Part of a small language model's weights: RMSNorm before and after each block.
Each number is 128 + 32 x the weight over its row's rms, rounded and kept within 0 to 255. Layers, rows and columns count from 0. The size above them is the row's rms in percent of the matrix's.

# layer 5 MLP up, 512x96, rms 0.171, rows 503-511, columns 48-95
size [102  92 103  97 103 102  95  99 106]
[[182 107  99 165 157 135 171 117 113 179 102 104  97 145 152 167 110 108 124 140 131 143 125 127 101 115 155  82 110 121 118 186 100  84 125 152 169 142  94 113  99 118 140 151 189  84 175 162]
 [102 139 161 114 170 170 154  98  73 148 126 147 104 153 192 113 124 129 149 142 158 141 121 126 104 141 121 196 158 150 107 184 105 187 127 120 102 137 190 146 126 167  58 172 114 143  55 121]
 [166 195 145 167 144 159 152  80 115 111 127 145 131 171 133 124 162  51  98 148 118 116  61  83 178  80 103  92 120 116 103 122 111 145 116 151 119 118 116 119  75 162 127 172 154 121 196 182]
 [103 145 138 141 144 130 140 167 125 103 103 101 125 150  68 119 166  96 105 101  96 101 146 114  76 132 140 113 107 176 122  93  90  43 169 168 160  61 139  95 139 115  90 136 158 146  82 114]
 [123 147 179 110  90 166 143 154 102 139  95 152 115 143 151 149 149  92 166 129 190 102 160 119 130 109 136 124 123 117  60 148  63  94 169 226 197 136 140 158 118 120 132 127 171  82 127  79]
 [123 120 168 142 148 141 123 138 115 109 130 123 128 120 170 133  66 111  83 141 166  97 131  93 130  92 125 132 147 120 107 153 156 180 127 161 109 103 161 188 139  97  70 136 119  71 158 146]
 [107 148 130 146 148 154 207 161  81 131  85 128 125 131 158 109 182 157  73 131 108  77  95 104 126  79 126 123 138 110  97 106 125 103 183  95 107 126 108 173 142 155 122 159 107 104 165 132]
 [164 141  86 108 138 132 175 132 139 166 162  59 122 131 122 207 159 117 112 103 147 112 105 161  88 123 176 152 126 131 115 131 119 157 100 179 178 129 187  92 149 150 126 109 132 128 136 110]
 [138 140 122 119 153 146 196  99 141  60 139 121  73 125 144 152  69  97 149 119 139 163 117 116  86 107 173 119 164  96 141 147  69 205 156 105 168 133 118 112 124 158 160 156 128 127 151 177]]
# layer 5 MLP down (transposed), 512x96, rms 0.146, rows 503-511, columns 48-95
size [106  93  94  92 103  96  98  98 100]
[[124 132 129 117 168  89 159 134 104 167 195 121 105  66 120 151 115 155 203  95 126  83 142 142 161 177 118 189 123 128 130  99  85 143  83 133 116  86 135 156 126  94 160  44  99 160 128 139]
 [116 129 112 120 168  96 115  91 123 105 132 148  96  88  71 136 106 139 116 124 118  59 160 118 177 141 142  87 117  95 156  72 156 143 150 145 183  98 127 158 102 141 163 126 103 143 186  95]
 [ 86 152 128  95  69 115  92 140 129 182 108 134 106 141  60 129 121 161 122 136 112 171 148 160  83 141 173  73 110 140 167 125 111 133 149  77 123 114  82 137 149  66  87  80 132 196 109 112]
 [149 149 165  92 123 154 161  90 150  96 131 132 197 123 167  86  93 175 133 109 161 104 124  89 140 137  91 128 137 149 149 157 141 119 117  68 102 156 120 152 127 113 114 110 143  77 160 158]
 [100 114  69 170  93  87 138  81 203 145  86  83 130 131 101 138 158 143  93 134  81 151  99 101 104 107 152 111 163 161 125  45 125 155 110  74 118 141  58  92  70 142 128 131 146 107 113 139]
 [ 79  99  93 104  49 109 174 129  98 148  76 141 110 150  81  82 158 152 126  95 107 145 148 119 142 135 176 134 169 118 133 139  96 108 102 157 102 164  73 103 128 110 148  87 147 131 104 160]
 [ 94  69 119  98 118 141  90  65 123 166 150  92 112 206 136  84  94 154 173 104 116 195 125 118 140 130 129 114 136  99 100 170 167 101 153 133 142 104 148  96  85 128 133  88  80 148 154 111]
 [ 98 150 184 186 147  87 108 141 144  82  96 134 108 104 188 111  96 134 139  77 172 158 126 127 151 185 150 136  95 147  93 110 103 134 126  98 136 121 132 167  79 100 125 115  61 149 103 132]
 [108 143  85 103 138  64 154 157 143 145  85 197 126  68 137  94 141  93 117 150 116 153 125 145 149 138 121 157 123 204 103 177 118 110  99 133 133 162 183 117  97 144  75  59 165 147  76 112]]